{
  "n_layer": 11,
  "d_model": 384,
  "n_head": 6,
  "n_kv_head": 6,
  "head_dim": 64,
  "d_mlp": 1152,
  "vocab_size": 2048,
  "activation": "squared_relu",
  "norm": "layernorm",
  "norm_place": "pre",
  "norm_eps": 1e-05,
  "positions": "rope",
  "rope_base": 246000.0,
  "rope_fraction": 1.0,
  "qk_norm": true,
  "attn_scale": 0.159,
  "bias": "none",
  "tie_embeddings": false,
  "parallel_block": false,
  "extras": ["some layers without attention", "local attention windows", "paired heads", "shifted keys", "exclusive self-attention", "normalized values", "value embeddings", "hashed n-gram embeddings", "a smear gate", "an embedding shortcut", "skips across layers", "capped logits"],
  "init": "normal",
  "init_std_qkv": 0.0546,
  "init_std_o": 0.0,
  "init_std_up": 0.0546,
  "init_std_down": 0.0,
  "optimizer": "adam_variant",
  "lr": 0.00124,
  "beta1": 0.9,
  "beta2": 0.99,
  "weight_decay": 0.047,
  "lr_head": 0.00734,
  "warmup_steps": 226,
  "schedule": "wsd",
  "decay_fraction": 0.313,
  "decay_shape": "linear",
  "final_lr_fraction": 0.1,
  "batch_tokens": 65536,
  "seq_len": 512,
  "doc_mask": true,
  "train_tokens": 703700000,
  "steps": 10738,
  "dataset": "wikipedia_en"
}
Each number is 500 + 40 x the weight over its row's rms, rounded and kept within 0 to 999. Layers, rows and columns count from 0. Numbers have three digits each. The size before them is the row's rms in percent of the matrix's.

# layer 2 attention value, 384x384, rms 0.102, rows 206-282, columns 192-239
107:492504482616448576506473462477567531530534375442447461569541503510490370511491505550482476538563563488590515516475516484440493478429531536479444
090:488413492468514472532463445532471479464537520568457531489530530490494433486483562510474483568500498500521503520482470577418533486490524525558487
093:519486531489422465524479544461539450612474449494550486556505504548510484484477478501488509502549439514467511485445522431462557545412507524455579
094:522553432474454474470451436520528514484488488457499534451461515578549542470452431507543526533510580489491568544533462392441528495484563513472437
101:516449443467506471498489474507463356545525509511530516491422453528478485473563480479493469485437455483459567515553559521387434504545522517516508
098:508505533504558488529500415456532429554498471521504466537447504464516438479473410456508426551447467532461527553499485428531535522499442451408499
102:566529495518490532525494511468411502490552464472512469537517525502474526556522532451475431568478478495502499468495548494536520492492444519515524
108:427518501460512427463416519516511519519470583503497508538564525581462556502452484495453528483425504468532523476529499447491525458477536424458472
101:512510562576551512488458491529399544541488584485501463535505479491513537517476472550514488493502470425572489541522442579479406478546468545513451
097:566518525495421473484466583536519561487489491498497458480539440529496470432486503547497505481500505502562502455562522532476566508500520531480472
098:499457569507563487476542455515484506493503568568553467450484521493517410471526490435509489513498496448423504551559571427479453494546497488559444
103:478500485507431570488467486545530514497446537557506536534541469503470450490493535544543510486496507466538506409546517382458515468456486582509462
096:539572456473434491461545531458560492516455554520479520561491478450451498540488501515516508446443467491475515523506532411489496546451468489445497
101:504444467516472480496463505517528477473549572533529466483533536512520473522509556523530542495533518467472520445461494455491437542453503475524429
095:487489515590436536495488552430548501530478458565516494522527478411495472475439476594481390481537539515510501465549475445524469486510516500472461
103:470537526574490473452434501537464476572485501500518504421513532561420594482507469558566474499513566436524503487489438436456531506497498457452519
104:474471458505457525498487473490488485475525519523448507485504529445528520550478534508474551494552555543517567510444470559528488518498505458445574
102:582516534560541525518528436482485482551453460581482499437499496477483527478509501530551555469521520539468436507411471526497509508509482453491436
098:481477483476472514506462564524437512471518444487467536510563506521506514480514498518468524526523492447458373500510440551482531544477490556376507
093:470525524428528523473509469503444526517435442486509527475521422518503571541540529542532512433532480525570422519438480520496550556468526422495587
102:494511535509538525465544489476455522495489450498501498487483451438509437467444529492534510448481514490488527539563501575435594483495551502550448
112:461506484489522567559518424502569498498499497581534511428516570465521463473579483482511458499459444502555564489526491564427512461510507478519473
092:482554399484512504469479441565450486471491552568551500405485505505511454503496560517524510535526509453478505532553462482535579465499458512479510
100:487453492558557551466442518463493550515472485467486541551451488540512547466441502487509472473496502563583419468529499514543453524488482517488507
105:493511507549510514476406451546460558542482546418539472556490515565516505536568485528484508488439536489443447542453455583502503509481506604503546
103:410564522488449476503570490476555421464522512452501478458432481445430430519491496532466488484516553538515550460443474473508553458462485488531549
095:656521474419562448471493450524527461496500525543574523574460531550463482515502548392565552581452475500483531495541567437476559514543451477554391
094:483551386482501472478495452510434486466479548522513466527534529444542560505508548459509453490577481511559479509434503586493518532477545499526492
108:479511457517504515542423468520517498554482520563499454503461520508483469511466508510550474503423525501479453507538479465506507461556543534466461
097:426559526490488399462492490570473491562529452468475493452511366471450517493433466485484440494429533533532487526442518509554493401476495484477473
091:445513547564574548432483469537537504600487571496495470547517437563518540564501533524543511555467485477417520456479481474434448482505455465600487
102:497435474539412514438436651441463541496516473518495485490531526510485416539535523519490493489499589531535508496473547514466467489493515550566484
096:544448492495568460553544546517472523494530501492504491476518515520566484463576498559527464440447582492487535574466516523545450484508572576524371
098:477483507460466512490452526486464415551494491457512473545542476556492564540516458462535387473519470505472448501436553524432479495497569521601475
103:465477554478479543552448487425496508532533450461504520434482481403549552569475561545519481467518502443445461527533476523488573551491513513437582
098:550507528525561439440465475531499422482454451554468545483455428453437449445466499517518487515492527458515487553506507472511528472416501555476502
100:485539521454476397486467513512481512546486542520492543483512499583462511452450517506467484527499510458507515496529521489497503488487500416571503
096:459479487545484456417494490486474485430550441475447493506489458498470445550509505509460493530522545532432462530505541497536484453452415515499544
094:496504468407482454535555440487520528450531445472493500501488613497507523524443511523487576512489546557573535497525509427459547584406559522510499
095:521458460505557533445442541529471435515502534466466538467543547511500527530557492475486442566522433489503448554401450445574464456490504565468459
109:527510602513482478466542522433488497542525551535488514530494466419506485472493483444515493453492530409431561447503465494474519493550529462543463
092:541483550538458463559530513441508556496475472518493468499449580506506527464490474526540473493494517550536575521492501479531578498517529550500509
101:487511520520571575492466477461528553500462535508499516462468432412511480531473487545516487521478537583524472491542424554521577468533503407486492
095:586465413424489547505524520512576481511496510552506473398522537496528511507503504477546501521501466471525482486498475536498420501481486541510483
097:568491503442492503545610556476535557447517516501475480574542547514488375491516522541498535513497547573496553489536555496467543503497477500593539
101:494471575565453519513508490531516436471516508438455546417509525582524458495540458523440504509455581442549511485474457509521482519474485481408646
099:546540515540502484495524444513473512538508494576488506458507473596467499447529546510499495483507438453435437503445528464443498538455578521538467
099:489480495477482597516515514488471548460535423512447502539496482448500443486412488478436527522497527482524559463545478517535554466470571504553551
099:483503493491541496512441497509468562516487591463450523513546582499505524472530443481508426502466537418509510456461454568471499483492512626502477
108:524497535509525420453443501554525450520497571554535504511512520522515488519526432513517499554418467512532438534571606518495515458517550468581586
099:492480442474535450496555521458577551565474452507481435521484539552523474577590462536493546482484520506419458475536439606429532524497585462486499
099:573456514499465534526526468527435530486486503476513495522459464530492468477460530503527538549504468619506489406544532521474531461532532504450499
100:441508529552455551533575416575491496457583512491464496514414510396519512497446528536511462406474542478443561494521511518490472541519485412474560
096:504486496534463600493511533515549537562546504523466499461463485464467486407508470536532397462566500489438548527493497463531558507460490473485449
106:543465520569504410503545487382478537570493580453526541563513438586479500467406532491451493486531410545440514449521509494496510505584452499522516
094:482477527484494551453542524537537557416508536496487524431508513503491492538561533501548471473499520538457544576497464493550446507446463578419504
096:493544444433487548476471516437464465568486519522473574533555492458488490528489521470514414432479557468478459497627544565455514550493545504492492
105:587510438520447430546470513539562534502501484529504511541536569450499449524481559509524553461480532467600522496484503488468497489422504580581450
099:420543478424523549527432514484576490485438529504481502517482564497463478590622493499444492486479441514400522576515550441480558477551563528472504
097:469504455509482472475489512566477449531453374607512560483530409486498557437406482573486475496517492556408442504453448482451449536461538615458524
103:544551502500591561457432480503533503465450487422531469519519464576407513487470516525500634467567442501510463393492557556513509472543548481530461
094:496495497476530513493438486476546569433452428543519530498533526479503469551536494478497527441482461527550581446488511581453452488494471382510441
100:526423365500524561453457427522498502488548530497501534503581498538560535515520467445456433551508536434517539498495465498518458432496530461569443
087:509475537496518480455538491512597472423489558501532538486479510478474522537518565499525560474517497465456503538471474475530520439450604367572478
104:567451513522496437522555496558523554491565534535454510457493484505529509509490582467507490524471529498499512559478482493556532475443509598510489
102:565441442536524457491515529549550515456508474510491494509525467506500493491545472531516519481479546549527534422498478514498570470565502530482526
100:476566520486508562496509502485473536479517507470480481452545493509497525504565449517478500450527543506481563479477459526527583500519492531492521
097:495491542491558532513526473452468479558448453521510485524471552586452574508550501501464511542502515517436542537477495472539462462531495423512488
099:425467460552515442537496534459436439455538487498504491482492498561507476487535499509488548498521490542500490462452538512597516510473592536433563
100:459492485533504577475441542496516557398500418514475445475482525485517418491504543529543536465547516498570594467443483510554482534465484477479432
090:471506489532515446524528536552454489577501591540492552526531523506531554436525468465487514498498458484480454472607535561486450498544499486500557
096:480501481524477464507584499500459513550535503530508564440470494480480447495488507532499516499483500491394516547496537511441471505537496500400551
100:464522513512492575527525487495496499482503502530524469482490458534578446545544483518453483500425472484466543447529491543476422514586521425461590
097:539452465573523522454574490468521473512523547517515506496486579502519503473453520518443475492432552538544475518527508500502613517446461431456490
099:456518484538423512504452525503545535498502479464561529490449472404531515511538503512493527465510520521532472557459497483486450542487453567512574
118:518460487488483483492461474503527446552441411501547477515492519556478437539548481480514469574451551494529501541497559605461517481503500417471466
101:523485507521449540509596514492482475531571531425536504583465545407538534499537452458457573510478614490508452445458462594479447485516540506479538
# layer 2 attention output (transposed), 384x384, rms 0.0945, rows 206-282, columns 192-239
098:481536465533470422493479548523510504491481469490514566480501522447585434575551543495592578521495525522535557555486465499523479489456521569462485
086:477477516523563491471572509529536530441500424509497455476462470477489560530451457476493523511506516515535510524571469504519522531405532538377494
088:464481532479500493532475480519531499479493472444512488505432517542561569531491490517542458470476470524526468533517508488534556495544467573466485
080:526534551428439489520430458504526432526446512470530536512540531538543518460499518497494463525494570529487414618485510467477466532485491601468466
085:457509520546490483441504516427436508497479483447392506478561496501463540507487479487454474458503507564464591474480451527466494440454530408483513
088:468530520465515495473535569522524477562530496530523464550506416475489483455477526400484488572514471498489548557539509521569494528590429435540471
083:463524540506447553454505602534412575533421496424477486488538552458435517464476475410393534543471568526573493504490494506533521485454525420473527
089:592481566547453442484515486497538549503399492527480519567436501435558488523439537414509467499497487489551565561501475541456573530449546497482500
087:580489568505475497451514548524469485396482538553477505499462504456501544510504507488482541566552530516568569539497420481509478449470495439491511
077:486460432533524494448518455487509517522465504541512494551433544535518410527510498494590515468541532467488490566447497415490504501464472561480500
076:504521531487497525468540509504507439436477534542544481455506530480501513536494479473491532482614524515651490474449480471480469507533502437552472
083:519480533519427473538544466473477511543532570537472547533582514473462470545519510559493565490438490533415483457488446522504473479530481599442492
085:452471502463521481433545590480476442558510482443508517444442533482490421516487495449536487414551434488461441481484512504462576515457595548576526
083:507491550498475494480523451495437457490523495505496522541546406488567539512493532440435523467559460520543527459510471418600479452532506482460517
085:499418500529479499559421565520532432435488581521499438508550467546549464489520528506571505505528491451483547548488483491534473504520553552511534
084:564526458440477556477489455474443385491538499523481521531529489551494563464510473486408482500509472491487567516490508553455463506467516505478481
082:505520503455429488470518559516528435534455513490538477470457496498476503502501528487494551521518536518523418591538474535542513553540460470561514
098:467498471427534499494484609509510473518513509465502495524489540521415525451549485510477498512543443524460420526551433496500487414495523474551499
083:521440461473546481526486436515523481453574433547527487504481518489565458515609483605577543500496450491411431477466475489523454492467432600429449
084:544606403549500536537485497481466485517478542517476507465482485558518503437490586448498495453473560482403490487496516454511466531517502454563573
082:450489461498497461549497455455439487526549541533432496424489536454562437525528489446458495495451459539505526482546511505546505472508447530455502
078:492473477501556424519534459498494503531422556552493468539410457488487512509537500525517456491570478528546539456506553507470487492485607519437464
090:514539388460509453564436504446545468478465462460498496480432538567511487487455552498523471401493527524459483528476533475476550463522508520518508
083:457460482485507545550519455457411513464467526446491588472506538509471559503499435476421404543476511526515511503517531467562560499514437451504483
086:558491514539472506472488523516588533511541522525529465510429540548567504511597504511485457501481449543508483562493472522502476513506535597455420
084:426510515501468466433521508498527560519418572495490512474491452490475522535518504585486462402552511509500535442451456476478438483444531479562475
076:483501542452395509506521532458524508439430517493498498467491498501529462437511527408507550476553513511481539409448427460509584539492431469560518
084:562483462552526513483509427484421509507475464547478523568480465539569508500499435465516467512487469514530507480505493548464542518474546566486459
077:496575433481522507430488481449493472483578567565491518502518425466452530549489517520477472548505491512495501482540513503431546511518476501539519
087:503478549533536490514527452548459536431538511524472464526507388525485493543546508501557426526534511550510508522519453443471523453517526479572497
081:463581537504568559539543551574464506553532519439473566511522436482488546470480499560511509478524456581523515502512477489521500447547516471511517
083:481510486548471395419426519550426458460423509509509581506484487504494547440509508503567451578529583578530565505495479517556520469534470495463576
080:468536455440540458507485583475436436523495502504525513472500523537463516497482485527455568508490571551510544493464550490472498486613515516511528
086:494465471478508456481514440509507511529502561491512551516428489527566553500448429528482449457515436579478599487476538464464506518502474501511455
076:492547538498600444534489473428515486548576523454461519505543457493550482506563490510555519477398501478497480494582537526506470393559506466548544
076:505532522506403471482490548485466440491427447542518455553544570535518481491485526572525540542493501452520550451399465540538463506418401580459521
079:560557585497434433473539488500563546532465547462553430503466475458500542597453532524505527496576498480525572486489499503454474449448445529505452
086:480497536553520505497468512496452480444493508443501593504562501526519482527400493610490471518449506516500513504389446468479543477486527430512509
086:480513486559523537484555505496422506469561462538552499473536454486500433464539423397484490515512500437474410460482523508479558506472551460521498
084:588388430456556428478532484432602550481515438539475540488499507497521462544513538542544472545524485526495503515544460496485521477486563530499426
087:540483501472497488433514531516545514506526501549503524546497525540542474526542475476464454577541456495535539510510474497562534503570637497514512
082:515481442498513439497425598528515451557478490426510608476507584506458467474518483472485478535480467447515523530485559508520552529553486475529495
084:476493419510506520536477449533488570518486505515526553496509513518463489451544472523467486501499508482450476507521487521546519557477469486524429
086:497482508462475468473479557501552567490556472534503510461504436543567484482463443482432512517514494534562479508585483482527477469459458510513511
081:469512529483470494447547481443533511520442521496461495518468564464524479506491504464539534503482522496478536517433520531516457477558436493469505
084:501475498514497561466605467519454499545458579470544518476527474466527540525554502575460520487468495571466515443405502492460405535448523517408546
087:540471527566412553513515523532516501429499533593474507504560487533537522567517559518524477533539561497504542514435427498534427412413535567479526
086:489571537512497518552498448426502505484537500477448522546542458432473454481545491443524507564529518505511493489477527574512476479517542550448472
089:575473500534503506472562426477476511548526475616440504550433504490493551503494546513503472563459481536528477549490529528501543450493530454524466
072:509463566496499529515551500506459507477409476520541558520490499483472469530458470487492500462486532493535510435452536506426522478420426465467489
104:427440482424542464526536474559514550477523466524507454468542511479542458476461463504537413532509528496487459525522473564531507519512507565517509
081:533454524520495503560536435461501570585380563515445476447455451498496533559454499505544488410563467489482526429531495491492507572529518538456470
091:537513482530446525476501501488516553574491503488431558504491515504472487511457557481510462539523508511540483533517531545517534512465438440568509
089:535427469555435502428478482508510459517470489524533481421513544489505500529481507584517535544542478502508472489521441504434512485461523485433516
090:458521478568471488371532499435453476526527549482543495498485515465511472509445518450456603453512478484464495479512532520517520487544553505524510
088:518531558520491547476523515499501521434515471491422528518477490565446419517419484522573411481494489476452523507498501494494454471500461507496479
091:513491527620509490510475567512462504524502448567446501485522505515544541585477496483457540448466462488488583540535501482483425537527480541471503
087:492501486479500478545492524504513517538549490467519546479525593482506509536521466566434499478525519541544438510513469486369561514480454485480533
095:575442482525499474517468517464510476494479482490455530453543525485472487530477475475511477425490511471443449522549524406469445526531569521473469
080:470518483545537528438519583504479435426594430493457519426529483606494508471530507502506566469503440471555476528473520514500450502507538504546496
099:466472561528530485433539457569486541481494513476495516507513561505483547496484436540507551397558523497488472531447531472527479517460542533416545
082:444562456415513464478533488493522448466566436447498499499493504478457539505510538484490486510464473579497563499510540540526512439434498456578513
098:500498544474480493463438567540484482478505504553536561506540546500515524520481441469449503524495443434456544412497481432560531423503494558548501
086:522553466528524492523554496540505528494542487545466467515564486518466484521511491543522555551474449506445528569449522519504420474484561504565405
090:574427498541509514414517489481522458544561506533457535475452474555478534492432484471456477517473457490486490472480502531503559492507568522533452
086:452459483496475501557414507517514444519514485506474520475508528448439472526499501538465461531502549501501510474549500494531442562502393545458502
097:489557507523446497470513501495531533574556484467577523499417526473566507520503521548487522524477558495489546510464469518587543449464438559474544
082:549490581549496528477494476401426500561481522512548512509449509575399598539545532472460490467532466476473514464464561476506507485522487513462448
092:489452567572435530547502511423486506458507508513499534524471510493497433497520510500460511514533521432508495483526510522457494578575480545431548
108:545506496436455544441466515419506463505497452405434499488572555472520499513495466544474517528476435493490483476498524511517498437422596490465440
083:473518480534521509509542513564481510492545516510479569466544509575485555452552471485480483550496531490485468544483495486461474456515562490554532
089:497483490518480535448472591521496530463559476513426575451551466495435527533508467475504441515542518499501490530485531486458458507557452506500481
092:524508538473539494557548520531439499522537532563525401503544505500472515491513523501485458517564544518504513493568457528514454522572582511559535
090:522521460497496542463558468488502510508558514547543465512535550503535528496543488609477498525506583486569470536478483532509521465453497549503482
091:467430481461512461536518501493543534476467465483474466463479474484501456488463485435531390525511530487560549505505537509592574492504476531545524
073:489501460522561492500496450452555500491349452480517484466533512473522574553533432580527520526512485505528541448463452487523496489442471528463472
094:515394511499480449525506493509499592531495588544504523523487563449464546518475533486431452545531550474485564515473468464489440475543543500477480
# layer 2 attention query, 384x384, rms 0.105, rows 256-319, columns 192-239
129:496493474519503468462547548489471511432521501400451488504549484497562468609510580512457528503520512503559512453535459486563496561509504540575497
098:443526491513442498455475499526515508473486443592596556517570488583513505532443503426513477571511542551537488470478491521492450534476461435458500
117:502489530511483461496481577467476504447464485423479466470500550526546470536514553490444527479494493560513549421537495499501503590530530565525450
112:414558506483496508556432513474491535497482552569580504485500486537524542462465496463495457500409527412507565486485535512517520514493497432502493
140:539527495519529492424522461466517453556575475544430513491510511458540467475547494586509547458566444518523427480562487476513527504466514493491491
126:521477483471483469504484604515535584483522448407458525463505562462539488510532566565449492524527526487536516449446464539443489523493525537475541
099:546455516475528487451449554470507530527564419407462518488480524519473445510482598626407553532496401510574506540530495447450522547557538513464496
118:456485462518473546598432545514473470451441469482555468509478523481511506441502507470431473530415604468501580506468511494494472440604452452488556
115:468517517514531531513461402521469469449449507450478413478463460532542444496454455471513525443465602562487489534475508513571533467564447546539470
103:525573520542538478453555491517479457540579504555461494516524493472525537515581516515529550465546429497487455449538485453509529495495504491454473
107:536512506451551541458551416457475459564536531500459497477536455550518464546530558567557578462578408486493512481566468498514469510491531508547522
096:570534483549507520483447445456512476511617456439480547420540486519514470522491525565459536515582494482529448540519461490429477517520486489568482
105:488526501430481552463533492458412446489471511463499487508524512472535401453518460484509508418465529514504558518493514420505524444613431509549532
091:490504484452562468423539433502509485439515474481435457473522497575518485448452516501545517446486414520569469459536495443525500549540490527524447
081:469494549563415491581550558511467551512450428578573477563509525450488529511506521414547434582506542457483521534420516447467515488466546509457557
101:463492469514504511497557469549534550462497452508466432485581537549522435511463466473595511445487469533520512519484478452504474527453506496481525
105:498487515511497499576430492464498498510491486553539523504437486501438540411478497455428473566481544482485442520502511547496459433520471573535503
100:522501522560515537484529415442497519507524507465435451465502573570573474520458536528520589461419537520504527535527484468539557502512520499534517
096:534573562482482495520521511475527527525506515481477473482612501499558560545490533553581579469520461496528504525542488483524538544432563507488503
097:487497462510454485434537492462431446473464534480527446494547510414595480527527533542547484451579520544454436494465487501487459534486508496506534
112:518474545546423488580433567535554478499448502540514567502422479497435571477527477450479506570495501510459509515486556510466535484504456501509469
100:542505488558476485549460532503487493557457463586556543489508538421471545469467493485465470544529480461430517514513571525472503452470438521427518
093:507506529539506523489498544422467469460460502457465466511478490452531529527454499598498577488508541614442430431487499551500550555470521533532485
089:514488541530589464421490486531456485526504471570541512556547500462506486495426467476514445475524544487500548446463567488500426490485528431488535
089:528546587457482510516508494494532471567534539490503509505496462587537373505470548514480548522540451532560434480515507489519495524524575520531505
087:429393463499461441508586541544462443515503484498513455496452518521502531505564477412519468474512527539559499489480508562556481511458449531565493
092:521502434539575524490493507494548498441434475567522510518524436516519494508484501527519481492509507522417472472474452459534449503427500493455498
090:552486412496432511575484479511524463523522487486524529449481468530508469501488548543453497541536453475520526521541427544488498440514438447449561
088:489455605552516459474557445482500552504445512513510546601446569515479509557516547515548479577541480454493501546466450507502528517452486526491494
093:495422554437467496531492565523436468519560536470489532468523511524426423447517481465427582477573576488497500479509556549454562572505539491559573
088:526448504538497526521495498476419532527458500467585443522534515514492496453533445536490502475495551517506497525482547551479477479411554566467526
088:553508578457435530524465530417456437473491577500487552542468509543465521543493451503486516455460507537491492544504467449500498471484450506498549
085:527553558520443512533466492480494506488517538478491544477487482514487439500501509446484519432524484448528513478510534466481500493555449505426560
095:460473501435495514504546482524525480461516471588482500495464508419458526495557482549538462480512550488508446546537454416465518469449495485436468
089:494543518502529518544504554480518527560440449547428506486564526539456561517460460556486524535476490478437529448483529497491513534438573505511405
090:449501504519557506528472572484585497478553486473506541455550533512480471496548503515505540495490573443466573418549468489519509534528502500517524
087:529541508499477510520499523535566470447577550414492447494522400485525458538472556539470522507466562476525469444501538514412546511593484440529472
094:531439546517470441485490476441564591572502442436448536469552472500434447568495473474540594560524430465559468592475518550490518489517488453472489
092:485506556461540523456486446442436471409476527423531487538441495445489468463490480430471486481465564520506533500503518518468464523557497477523484
088:500471500479416611500437499475469432477576509464451386484538435516504502487524525537489512480535578547520450515511520522529566493567524511589532
089:448489489501529504501526507555509565415493501453574493550460517468480588500567537536549483522500494467518546497461486508451495508461493477409530
092:468489489519585487492506394528526414535498486532532486500478528445495495563450537473491487520540477456468448570523490533535445487543530467612451
083:508538575422471459549486558548499420480531530455532524512480576540542554511540517458494501520490518432577559486416522498502486491540519500465504
086:482534537501545449410522424553473497464476479423513488481408485446506494479443569458461517466430459501507473483476480546530541513502515467528527
095:518525542516557504432551475573510448420471473524538502546560507496534454600535504529523488586534548529512479517497534447513505481560531446497463
088:438515509467540539476531494510412515494525490471572496504533495493502490540515618543515530576490511450561543488523529480523457534546548474547472
085:441540469433460521553494622470478447488551454501547441492517515502437486501513510485492502519467537429560602476481497483524446510557543441523523
094:411553456467468458549493534505535476529543518510489449473493491471556488472563459549469503533447491453452480481544512467487563551542550500531488
088:537486513514519524538513548491479474405498457546478484596453474516460439538498453438457503500507552440503500491496539540552497531498491469488499
086:461494406546528499541503484585514522469562520465459468489527537587495601489535543530510550537458546486418510481483488524521519498493550510439438
079:504532469544476480494448444476514521567490439505481482452544530500505454530535535556486513516594451476447477563515501452525556494549586515490559
092:470506469477457467480506479446519448444497489499528368460420495467505463506519595543553504507524515591529515484508467546514533506510457542473518
089:538504468507490545454528462545486446495575505472567517481548506460518404550533469540475484510529483445528468568447481476504494490510494528500521
081:543480514495520525545502513453492535520488540532492457549481543449457488540571529497539481519484448544483444487515474568612590479419471556507496
093:564474531502521554535492503482493494515503537475498560424454498535459572481499512505497432457548500469465472552488464526538501507452525546569459
080:379504453500528537519509443541500550516462441548505484564469521497516459523457445468519551555499528447538420523539510560510512498435517477561548
095:470538521510420514505518550521483528516519488482464470456431476490462588525514511514416531542496514524449495553526418412482534445542506501477505
086:501551536460495540506530524501510483555593517465518409482555490537544460519531546515495497474422521490485488521462519503528527526473464468482523
085:478504525480596543498466497456450485470485467446527527522435517412578477490506572504516535481495488537454423517530511524489553515499521523529508
085:508501416538499396510579401508485493536502499447509471460510422468489442532500452469562461518536469493572506536524475478551519470597509448584491
089:545519476509473525464493482525479456605582504538443527499495539558508442440497513445475602512512451426538521482545525502545519499474481445511597
086:466481511512545529561464553520499464584484518504516527457527528537527521499423434494452474459597605453469487512541464496474451429464471504490521
083:516504560588459445454509511485536551588535533550493548473490461516414516548520534497492516510525440517524527535575506449469548514531492454481524
094:453447533449485487469511433484550527497501541522510533548501522550513484469482475522460447471511457539548452511481481526584524524413520514603478
# layer 2 attention key, 384x384, rms 0.105, rows 256-319, columns 192-239
081:468514474512477450466519553531503432551495496454511454451480524474476446549457536510515621472542524523563429501415503455388469533508569509514455
115:499419463508476489443534508486510436481550521471453530527478503507563521531517584550517390424512538483512526523574463514504494604519464495521530
096:581417506459524487498505485505505457491486505478443470465510563472520492521490547529456481463559513548515464443521435513549520605525514441510454
083:535422455543519490490465478476477499471515500528447521492477492495546509471585535552509411437486486472419565518564437558500446545494466513525557
084:520523438517472432468533529578482458511511499456447488502502500532543521503497434436471541455550433535518468483525432496507443527482505593522489
100:505414523478475422428496522548497522488403487499486499497461490467483555555555553505513474489490511506505511490510536482473492558436504430483474
097:501504506450494531427485502479466502467501527502446470485567540491450487519551606536546443496517492481533502484537473566486515610441620422476473
091:467526562578457523494512507446567516426507516506538510498497423556435472453472506483490515522485535458533506520472479573531483439561476498481557
095:542563470470484513552509458511481533518540493521490503457484478508483495490445493475440495423535498539497452437475434498499443502475489509553537
099:523480450496540468461516521507455480512484485476468501467462513458575491544535567452576492458540573501493524467492439454489446613499567503540525
123:514544458475503549459512469536458489484557480507431434486527560478436474534544544509486453415539502473557470471453483469482466554521558475463469
075:583475514520488449511470475530520512467556502430468497496543525487517537514447567554518465469559486441553494514511519545531494575485531500491488
089:478546488572525489525540508504503529539455495528538490512484543500534456491484498534484487475544411470483410465494477499518412524481516474512537
113:535427438477504456454483497509508490467456462464461539529465414509539488521496551516546496440526494525570446484493493513535522573482501470495522
078:468503556523500458558536533529478461539424493500541444561488487574563535457590480467473526588519440526448506498496509463550455436467406599525493
113:471497486412488486469541475518456460445431456490449493494553483511588486571510501480538500438536526500515532455523501468520462601443505522555501
092:493507501498445436542430467544512495459495468514539584549518487538547525449515485391414517556525504464468512571481493528550502403487384622500514
121:476541504433511562467485486550527510523536517455417464447576520476559498524513541485541520393528451541524499441426465495561456551514516473513488
097:501500492461498484454491469551468440500557577502467521472482450520587500481612551518572557470553522474492461461581490511487489497497542471523510
098:445525474543500464424561491534419467450482444465450466559554451484499480516517528579533434504513561502505387477576500454448515571431556524553539
145:549446482547500507554475519459489472511474505555571575502526438500417564433487476448449480544476513478458482556460542508493504435495466508478492
090:436613547522506500504522541527544534475504452469514556509514586532537517504545465514439577521515490527461499542495490503562473452483470577532471
095:542441506467496515445483487513468479530538482462515500470494524486472422458472526461500489490457519502423530504481552476531438536525507475464578
102:528467513534432563526502496464456535541456472512565484459451482517502493477496427579585539545483497497470478566475499527465484493429497521557485
101:514440438455553515434518498539538512522490501514480426501524520572457434543538491452521591469523518483475437490530455502535471503506419599524516
103:498482507581520529516477499492572453406534534524468485490460548538519504434523482494429503436545498521494509470433542555464485485493438505509463
098:545450554501550493530518485525500455509521553510417546604553492461536440470501464454455444498550505490521546534445505449517471530537433547488488
102:470549457434557600522440506547489514515509476527466493506456525481533475579485544426520500542523481473468530496492532529576494486458502561564460
101:518480497488475476540477535393548545504398506480512470525522504506512457573469507520435515519435479439443543527439439496505477452506451405405494
092:489497548567488550451477476553472472505503449465491489436498503512507515530495486452511530469505512533470602477570545472471561487492516524537562
099:540489396491463495468467427463542482453443449459477475462520525456510496517604477503487512502497509523486499444482455561454457456494487505452547
096:511547537466486452465485458429508527461480494550484475531580503489562574550503475472446548515521489508522453542523507449454472474503527506486459
094:548623490443430478453489483594495504412510568449525474475479467489493498423463475515474565448521485497578509477426571429531485506483450468490501
107:424530523440497477500497472511514620522590495547482562494452513480483530486531444516521542491541509504529509537490514445509489471482393465500477
089:503511481446466430538522510492503474460517508503401502468507488499450477418536500523450551518488489494461536487427505497565514487543480490488464
101:533492563574546491517409497461499474514536488495513497446505510414441559524539477547466526522465522449476472565560532542548469495495534453501444
106:502525446487473475475468544477545549510639468474513509533523517457425499503412471517448491499464498507522393519472544424487549497469580450518511
101:566520541485505448556413539542509590522506512517493494537483533474523459508458430500494484482478440532476527469509495515575535492469498489522451
096:478427411574494447489540500485562540521469514499504457530511489453550458455528509487557511552512556446391429528506527466456500510491505603536485
098:480522506516447522509420462452572491536519511443487439566531536481465552463497494498503515424530510524513452540526433511497514474454484436587491
098:477489529563592545535530479490527500453521511524522538508512493456475498520480488543494491531411470524508562533451558469471530496535514420473532
099:529479479478461469588466453523526486570563465558498513517563566512586534508446486508499496424479478445462564458481434520474559458494487577575497
101:522435479474495452506434500461516424493494509516458445504499404493477485559519497512527536525512519498531460494473508555586536477537504493457473
107:467515485498433541480500525477520425497540520468509515527536496495539479519521542478527478462415529530454529529450511501574597538458574650546575
101:467476508536529547500559492472528469548530512450529525494506499519537495484445424463460477579489523523448547491442422454462520513523516494557507
092:447475550527482514454557500517407455504476466536520466534648462469446436547484461520463468506444486548573413560502445528504459477434520519486493
094:497522464520513459481497515549466448525456493490568490502534485469436570510493482569578516537464478439466581494497530432502474505450589506542549
093:411543451524524488433517441494463540461536576501527456497472503478445477536546520472526572527548513475469476568503539493519488531529561519501467
103:570548476571563558520541547415519464505524473563520461518540520458528482477509489533462458493510473502551526488512556507481483550508558496484516
100:496512544463485492510519577497513471396551500542473511520476450478480539469482469458553518505469456506568486523470551509556610495515507509489483
094:463565536521482527478486475556504506498515460492477489604550528571516455501446515484418474443520476502602561510454486575570518501477511507457553
108:453523523481475441502447478512508448519496479534552508457473513501478499471448487462551478530526464511453470566479515499515530573482455452559463
105:543486493474490523558444556464433518512587549581464468488546493583470518480500487504516512468524493500523590412516562518433572461461485515521445
093:542583524410597494521492473545552565494537471535532477443532524502462459534454578456558517532431499465447536486500543488531579497524509483505534
096:490448536474453415442516463459514510562429514505484474479482515510481423422519507484506521513540477415515509422568506520531442466409463484564477
098:530504516465566531556455486526502520520493536469420451515519505456586523494504538467449502570486515491454540551438504549557451478473543511451538
099:501456543455447512512467412496480540516555538488441570473517470450534461449451498474551485521515556489517550554421469484548533464562535505462500
099:500518476416493550500485517501462521421515497492515446459476549542540371492531543424499545453504535531528502514453489485551523479525475521507467
094:499524459515532538503442504481551532473518530496513473464458537500558517523549568519433524533532490451465552529502471533579521472520498479514532
097:483555491454560594495510533604540449493509491542431521498520529511485531507484491444473516513583501500523541482521454463520545448485480506550492
091:502517440448573535544470490529534522500611471492493510488543523552532453570526576461512484475466523505503506489518483490558494484497496514557485
103:460556567587508482527523578471496445431481554497453516544492488536498515544440454561467516456474502522451529519495560454491586491479506579455526
100:483451497497464462547504543543514564496525509534517500563453521467460532497459499557502490505445425548497544477474517547549473467480502465450455
099:530445514488478471494434434487540533499446505458540573445429463524484496514528503550485462493480509482479492561500454513557478513521448484571515